{
  "head_dim": 64,
  "rope_fraction": 1.0,
  "init": "normal",
  "lr_mult_down": 1.5,
  "warmup_steps": 200,
  "decay_fraction": 1.0,
  "batch_tokens": 262144,
  "dataset": "wikipedia_en"
}
Each number is 128 + 32 x the weight over its row's rms, rounded and kept within 0 to 255. Layers, rows and columns count from 0. The size above them is the row's rms in percent of the matrix's.

# layer 3 MLP down (transposed), 2560x640, rms 0.0592, rows 1960-1972, columns 128-255
size [ 93  97  88  90  94  98 104 115 116  88 118  88  37]
[[115 139 138 103 131 135 135 175 138 109  86 129 166 114 131 105 137 142 170 150 137 181 134 122 221 110 134 117 122 153 153 137  84 143 145 104 182 131  66 180 154 109 123 139 159 141 169  85 149 130 116  45  89 129 180  99 130 154 105 159 140 113 156 140 103  37 176 188 151 122 174 173 140 160 156 140 129 119 124  97 134 101 122 138  86 189 132  82 163 116 184  80 144 134 142 134 128 116  81 115 127  92 137 138 119 192 127 185 111 133  93 131 125 137 189  81  99 118 125 123 131 188 176  59 124 160 135 135]
 [101 112  82 117 107 108 145 116 106  77  79 175 154 105 141 147 167 117 134 189 153 161 102 169 137  99 122 151 140 137  90  71 186  96 102 119 129 123  90  92 109 146  99 110 197  89 125 113 113  93 164 178 126 153  81 148  62 129 132 117 139 159 187  91 126 128  98 172 138 149 118 170 144 130  94 134 128 162 112 111 168 114 119  70 170 122 137 147 161 155 120 145 155 221  86 114  96  84 202 167 151 101 119 152 129 143 117  87 107  98 163 140 118 209  92 111 113  84 168 128 134  99 130 156 196 160 162  78]
 [101 107 102 171  87  75 102 162  99 182 138 118 102  98 119 103 119 148 148 107  44 116 175 127 120  91 137  49 116 173 123 127 202 107 138 132 148  82 140 148  76 130  49 154 139 155 115 129 101  99 139 135  91  98 108 121 140 159 194 134 121 148 109 143 167 118 177 131 125 142 163 140 151 139  76 102 156 121 158 122 188 129 146  94 114 140 129 104  41 118 161 137  88 165  84 108  84  84  69 192 133 161 149 123 184  85 176 130 202 178 123 155 112 134 114  87 177 147 111 177 100 114 119 122 162  98  83  64]
 [ 83 143  74 125 122 171 142  77 137 127 121 125 122 134 156 141  90 134 117  68 171 146  95 163 117 115 158 106 114 151  85 178 124 109  99 130 124  98 121 106 131  72  95 126 128  77 104  55 181 134 118 134 124 118 162 157 118  93 112  80  96 121 201 179 154 108 160 131  67 107 110 140 185 165 117  65 149  76 143 172 100  84 133 126 165 144  60 142  97 132 155 170 115  82 124 140 113  79  95 165  98 161 182  87 188 149 127 161 150 168  72 134  82 109 150 154 148 137 152 120 161  85 139  99 116 100 159 132]
 [107 102 112  85 100 128 103  97 101  54 162 127 132 120  91 145 153 114  96 134 108 161 157 113  66 117 141 135 127 110 140 151  93 128 143  50 170 131 163 163  92 102 138 186 106 122 109 167 137 119 138 168 100 141  65  56  97  71 143 177 133 119 114 167 102 140 128 164 166 111 160 141 117  91  97 134 145 186 108 172 151 122  84 134 117 133 138  99 108 106 183  84 120 100 130 111 157 149  76 137 124 113 155 102 118 100 164 145  83 162 112 142 119 202 134 159  97 172 108 113 147 110  95 134 143 154  71 110]
 [162 179 124 134 120  87 167 201 107 140 161 112 130 122  96 133 193 104  92 168 102 109 128  93 123  99 131  98 176  94  97 156 139  57 121 124 124 154 131 143  79  85 162 153 180  79 126  97 140  66  62 141 127  93 154 182 172 121 144 165 170 151 156 151 152 106  97 138  78  73 120 125 140 112 130 159 137 117 131 195 178 121 176  89 130 101 103 131 126 118  92 141 133 147 107 136  91 143 161 111  98  86 153 113 134  85 115 103 120 146 123  99 116 131 105 135 163 111 102 103 135 177 151 181 131 150 122 134]
 [157 119 164 122 123  74 106 139 157 149 198 154 142  87 149 130 168 156  98 111 116 103 193 153 120 108 140  86 115 159 130 175 138 134 119 110 151  66 150 181 157  76 125 100 107 133  92 161 138 189 141 115 146 111 156 133 129 149 151 147 114 137 112 137  75 148 118 109 134 100 179 145 126  25 151 128  97  71 113 107 187 144  78  87  90 115 124  25 148 160  92 115 129  74 143 140  90 174 103 149 111  78 114  92 199 153 158 103 117 134 196 119 113 101 109 192 124 172 128 146 121  72 108 151 201 187 129 120]
 [131 101 148 108 172  79 152 141 120 135 131 155 114  53  99  91 177 137 139 135  93 156 152 118 168 161 133 200  72  67 179 125 190 113 179 102 100  72 135 174 185 139  78 212 137 143 158 147 119 219 133 122  88  77 143 159 147 141 149 113 145 136 125 132 121 123 170 138 136  79 138 139 131  91  94 188 136 114 102 149 203  96 119  98 120 144 107 142 164 147 106 143 114 205  80 128 180 164 131 114  58 143 115 135 143 162 147 133  55 141  98 147 145 147 158 102 179 160 161 113 146 123 119 207 128 127 157 174]
 [112  93 220 146  70 147 145 107 127 158 171 138 172  99 146 152 162 159 110 151  80  79 125 102 140 136 119 145 171  64  95 105 139  92  99 159 101 109 112 110 158 146  84 213 124 146  89 129 148 150 220  97  98 126 139 133 132 196 155 104 206  96 125 158 146 153 122 212 149 113 139 142 109 141 177 166 147 152 123 107 159 119 139 145  65 113  89 177 120 172 143 169 182 137 137 124 147 141 129 115  91 128 134 114  97 135 159  96 154 122 134 152 144 124 104  80  98 127 142 148 115 178 103  81 138 156 132 120]
 [119 109 140 172 159 117 164  97 132 149 164 139 136 139 126 147 115 145 102 149  79  40 119 181 146  53 128 144 172 107 122  95 159 103 129 106 123 143 167 119 197  74 122 162 115 139 167 182  96  91 104 144 131  89 156 137 142  76 162 111 148 144 144 137 118 132 123 179 170 186 195 142 129 122 107  82 169 159 108  95 182 114 171 146 107 164 147 164 140 137 167 160 105 162 161  56 129 142 207 159 145 136 178 134 102 153 178 141  83  91 126  93 158 171 153 183  80 133 122 159 176  63 120 160 135 144 135 115]
 [ 96 147 143  48 125  81 114 105 167 146 202  81 142 105 113 143 160 131 132  89 116 135 144  86 116 138 145  88 127  74 184  86 178 104 106  82 102  84 151 111 127 126 109 118 129 193 120  99 137 152 159 187 161 136 153 151 102 182 164 110 114  68 161 120 144 154 120 134 144 103 121 141  89 139 111 125 138 132 102 128 138  76  57 139 170 141 198 132 197 173  53  51 120 156 146 140 113 155 136 105 161 108 125 161 110  78  95 110 164 113 122 133  58 153  64 137 142 132 111 136 103 138 158 179 139 178 121 154]
 [ 81 143 109 170 100  95 172 168 137  90 185 160 117 195 144  87 139 106 110 129  67  71 171 109 156 166 173  99  89 190 112 122 102 102 175 110 118  91 136 107 139 104 157 172 114 156 140 135 113 120 135 106 141 167 126 130 153  92 214 134 168 144 150  95 126 110 127 115 110 112 120 130 140 145 170  40 147 167 122 113 113 139 145 152 103  89 117 163 130 144 152 133  78 121 168 119  91 135 159  68 174  75 106 102 181 160  95 132 106 106 125 118 137  93 155  45 120 139 136 114  68 120 128 169  79 141 146 118]
 [111 128 111  99 195 111 163 156 121 105 114 143 127 121 106 128 111  99 158 100  92 183 136 119  96 160 119 141 155  88 130 149 108 124 120 127 139  94 170 131 116  70 134 195 174 114 107 112 147 145 179 125 147 100 128 123 137 127 140 122 173 107 131 145 154 127 108 139  67 107 108 202 127 151 138 107 181 141 106  93 177 105 115 111 166 117  80 142 111 155 146 112  84 136 128 160 124 160 151 122 132  85 102  74 153 129 195  97  91 168 118 142 152 202 140 125 128 165 138 106 178 153 127 104 120 171 143 107]]
# layer 3 MLP up, 2560x640, rms 0.0781, rows 1961-1972, columns 128-255
size [101  94  95 100  92 106 105 107  81 111  93  72]
[[143 109 108 158 127 131 166 121 135 146 143 184 152  96 178  92 112 147 136 149  94 135  76 119  84 143 148 109  96 135 125 157  99 124 144 114 125 119  96 107 119 104 144 156 113 198 125 130 145 146 151 124 131 163 143 154 150 116 171 147 163 156 124  49 131 126 144 104 156  58  88 126 161 117 163 151  85  97 130 155 107 125 100  97 165  90  90 131 112 108 164  90 150 157 145 146 144 169 194  99 190 125 133  98 119  93 149 139  88 112 154 122  71 138 150  42  91 140 136 139  77 189 135 116 158 134 112  93]
 [118 125 112 105 187 115 145  73 209 105 146 125 170  99 142 160  98  69 102 146 126 107 113 146 119 122  93 169 115  80 165 110 150 122  69  84 119 113 124  99 117 175 166  60 160 134 148 121 120 126 145  69 180 140 152 168 125  65 107 139 147 185 118 142  93 134 129 115 140  93  88  86 134 172 177 159  45  93  72 172 152 112 139 155 132 136  87  93 165 187 132 124 120  85 104 133 199 118 146 135 162 136  79 156  45 140  92  91  68 101 115  83 107 159 116 105 122 117 144 164 122 144 147 107 152 140 150 145]
 [133 156  92 110 140 148  97 124 111  96 169 141 131 128 111 124 152 193 126 121 150 113 109 136  89 160 113 173  68  67 124 138 138  99  63 123 103 141 124 134  52 114 154 121 117 149 104 161 163 144 157 175 142 146 187 104 136 154 122 147 125 171 116 114  99 149 156 156 119  45 125 108  78  90 103 128  82  95 132 126  95 122 158 107  86  71 178 150 110 111  94 158 183 173  99 127  98  96 156 122 118 150 173  55 133 173 135 160 183 141 142 138 124  93 184 172 136  52 157 150 104 136 130 151 152 152 113 137]
 [100 134 108 124 159 132 114 139 179 117  66 140 111 149 146 135 119 127 117  92 106  88 104 109 115  98 163  47 133 140 103 128 150  88  94 118 112 148  89 140 109 130 189  86 134 112 146 130 151 103 136 127  40 121 123 127 105 116  82  87 107  54 124 191 151 187 113 141 122 124 128  14  97 130 158 121  56 167 147 126  74 157 107 132 130 111 186  81 105 106 133  91 136  75 151  75 138 134 140  95  96 106 129 144 129 166 140 117 143 160 109 167 120 173  70 153 114 184 100 119 111 102  86 118 126 189 119 135]
 [ 77 131 148  88  94 124  92 115 163  87  86 135  95  88 127 121  95 151 130  65 104 107  98  68 136  54 104 140 126 100 153 144 173 155  85 130 130 122 120 116 142 172 153 119 110 127  89 110  91 151 159 106 154 161 112  81 104 123 134 127 194 166 114 151 156 104 150 148 136 128 139 135 160 141 136  83 130  89 139  60 136  93 153 129 162 203 122 132 147 110 105 172 122 122 115 191 129 147 119 178  89 141 113  96 125 181 154 139  95 117 115 124 119 182  64 149 132 183 179 152 166 104 136  66 145 118 101 131]
 [166  93 120  94  98 142  83 123  55  58 113 155 126 169 103 129  68  97 109 139 132 160 105 133 133  95 112  65 120 146 160 130 145 110 104 167 131 108 119  30 148 117  89 195 115 133 104 111 150 194 193  93 114 104 115  79 168 166 112 128 171 143 187 109 114 134 101  82 102 136 140 136 145 169  83 137 184 128 164 131 123 129 151  78 119 113 184 141 157 148 151 164 149 140 106 109 103 108 152 137 122 150  78 118 183 195 174  62 168 111  99 128 134 145  68 156 123 138 151 154 109 130 156 124 138 111 113 121]
 [163 148 184 108  73  91 155  59 113 119 175 143 145 163 145 177 162 143 199 124 157 142 149  71 141 144 111 195  68 160 141 130 142 176 121 130 109 143  97 119 151 114 140 118  96 129 161 124 174 157 134 126 111 136 115 164 108 137 111 133 134 133 190  93 139 124 125 140 123 131 101 101  94 148 185 140 152 105 160 161 122 156 144 140 161 136 205 168 138 115 114 139 115 152 100 150 168 168 124 112 130  71 133 138 190 159 100 156  88 159 150 141 161 139 118  84 173 151 128 126  95 106 111 133 114 140 144 129]
 [141 166 139 122  90  99 100 138 124 106 145 137  88 157 128 183 163 138  96 144  63 114 127 124 112 179 107 113 134 117 144 113  85 130 116 155 136  69 128 127  97 137 141 174  75 161 154 128  93  85 158 140 112 126 142  84  92 134  97 127  82  84 169 140 113 153  96  96 152 103  61 192  76 134 100 137 131 132  93 171 146 158 157 167 116  47 116 129 170 140 121 155 117  98  99 116 132 101 192 153 114  99 150 182 117  83  37  70 159 173 131  92 142 138 156 139 102  94 114  85 108 170 112  42 156 166 170 130]
 [120 189 154 144 106 152 126 178 105  61 115 131 109 146 119 136 117 118 117 109 118 189 146 155 120 127 142 143 124 131  78 107  97 132 134 143 181  79 150 148 100 133 139 108 166 137  62  63 140 163 140 140  94 183 101 112 131 150 134 147 118  86 137 157 147 156 166  44  77  74  91 120 120 125 196 144   0 130  99 127 121 133 121  92 122 139  67 125 103 151  64  97 122 153 150 136 119 144  43 123 132 101 126  78 187 122 110  60 119 154 116 149 131 113 162  70 100 125 131 107 132 176 126 113 178 129  83 172]
 [ 96 115 100  98 109 139  49 121  80 147 115  85 124 119 129 126  72  97 154 122 104 137 135 117 121 178 135 134 101 157 185  81 188 104 133 111 184 114 144  95 127 122 148 106  95 132  83 127 123 142 175 139  94  95 164 130 167 147 101  68  42 112 104 165 101  92 165 107 133 189 112 130  56 109 114 115 172  97 124 154 122 132 153  46 137 155 124 170 108  95 146 126 113 124 140 154 135 129 119 146 121 120 155 153  94  89 124 178 168 146  89  71 118  91 168  98 123 140 152 142 151 145 143 149 131 187 106 135]
 [129 110 155 133 146 198 136 114 135 181  84 147 154 138 129 117 198 225 138  98 140 134 163  56 144 156 151 154 128 157 146 121  62 154 143 116 133 144 145  81 102 135 143 158 120 195  99 127 136 155 144 154 147 142 165 113  78 155  97 153 128 167 163 193 216 118 164 128 173  96 119 135 144 141 134 142 150 128 141 117 150 111 113 154 110 183 122 144 141 157 117 150 137  88 181 116 128 115 138 126 125 123 129 118 115 109 139 156 140 151  90 155 108 173 145 141 111  73 155 122 155 114 133  59 106 128  87  77]
 [101 153  71 150  48 149 108 112 176  79 113 152 120 142  98  96 172 130 115  61 190 112 118  95  85  90 125 136 100 136 106  95 136 167 157  95 109 123  97 153 132 144 154 112 103 107 139 119 128 125 100 107 105 167 151 154 137 157 110 118 107 132 132 150 125 121 166  95 137 138 120 112 102  97 103  97 185 132 167 162  86 141 106  95 103 119  94 114 137  89  84 114 191  77 114 126 145 103  47 154 132 109 181 141 151 153 153 199 128 111 128 167 114 132  88 113 130  98 159 126 117  72  83  96 103 106  45 145]]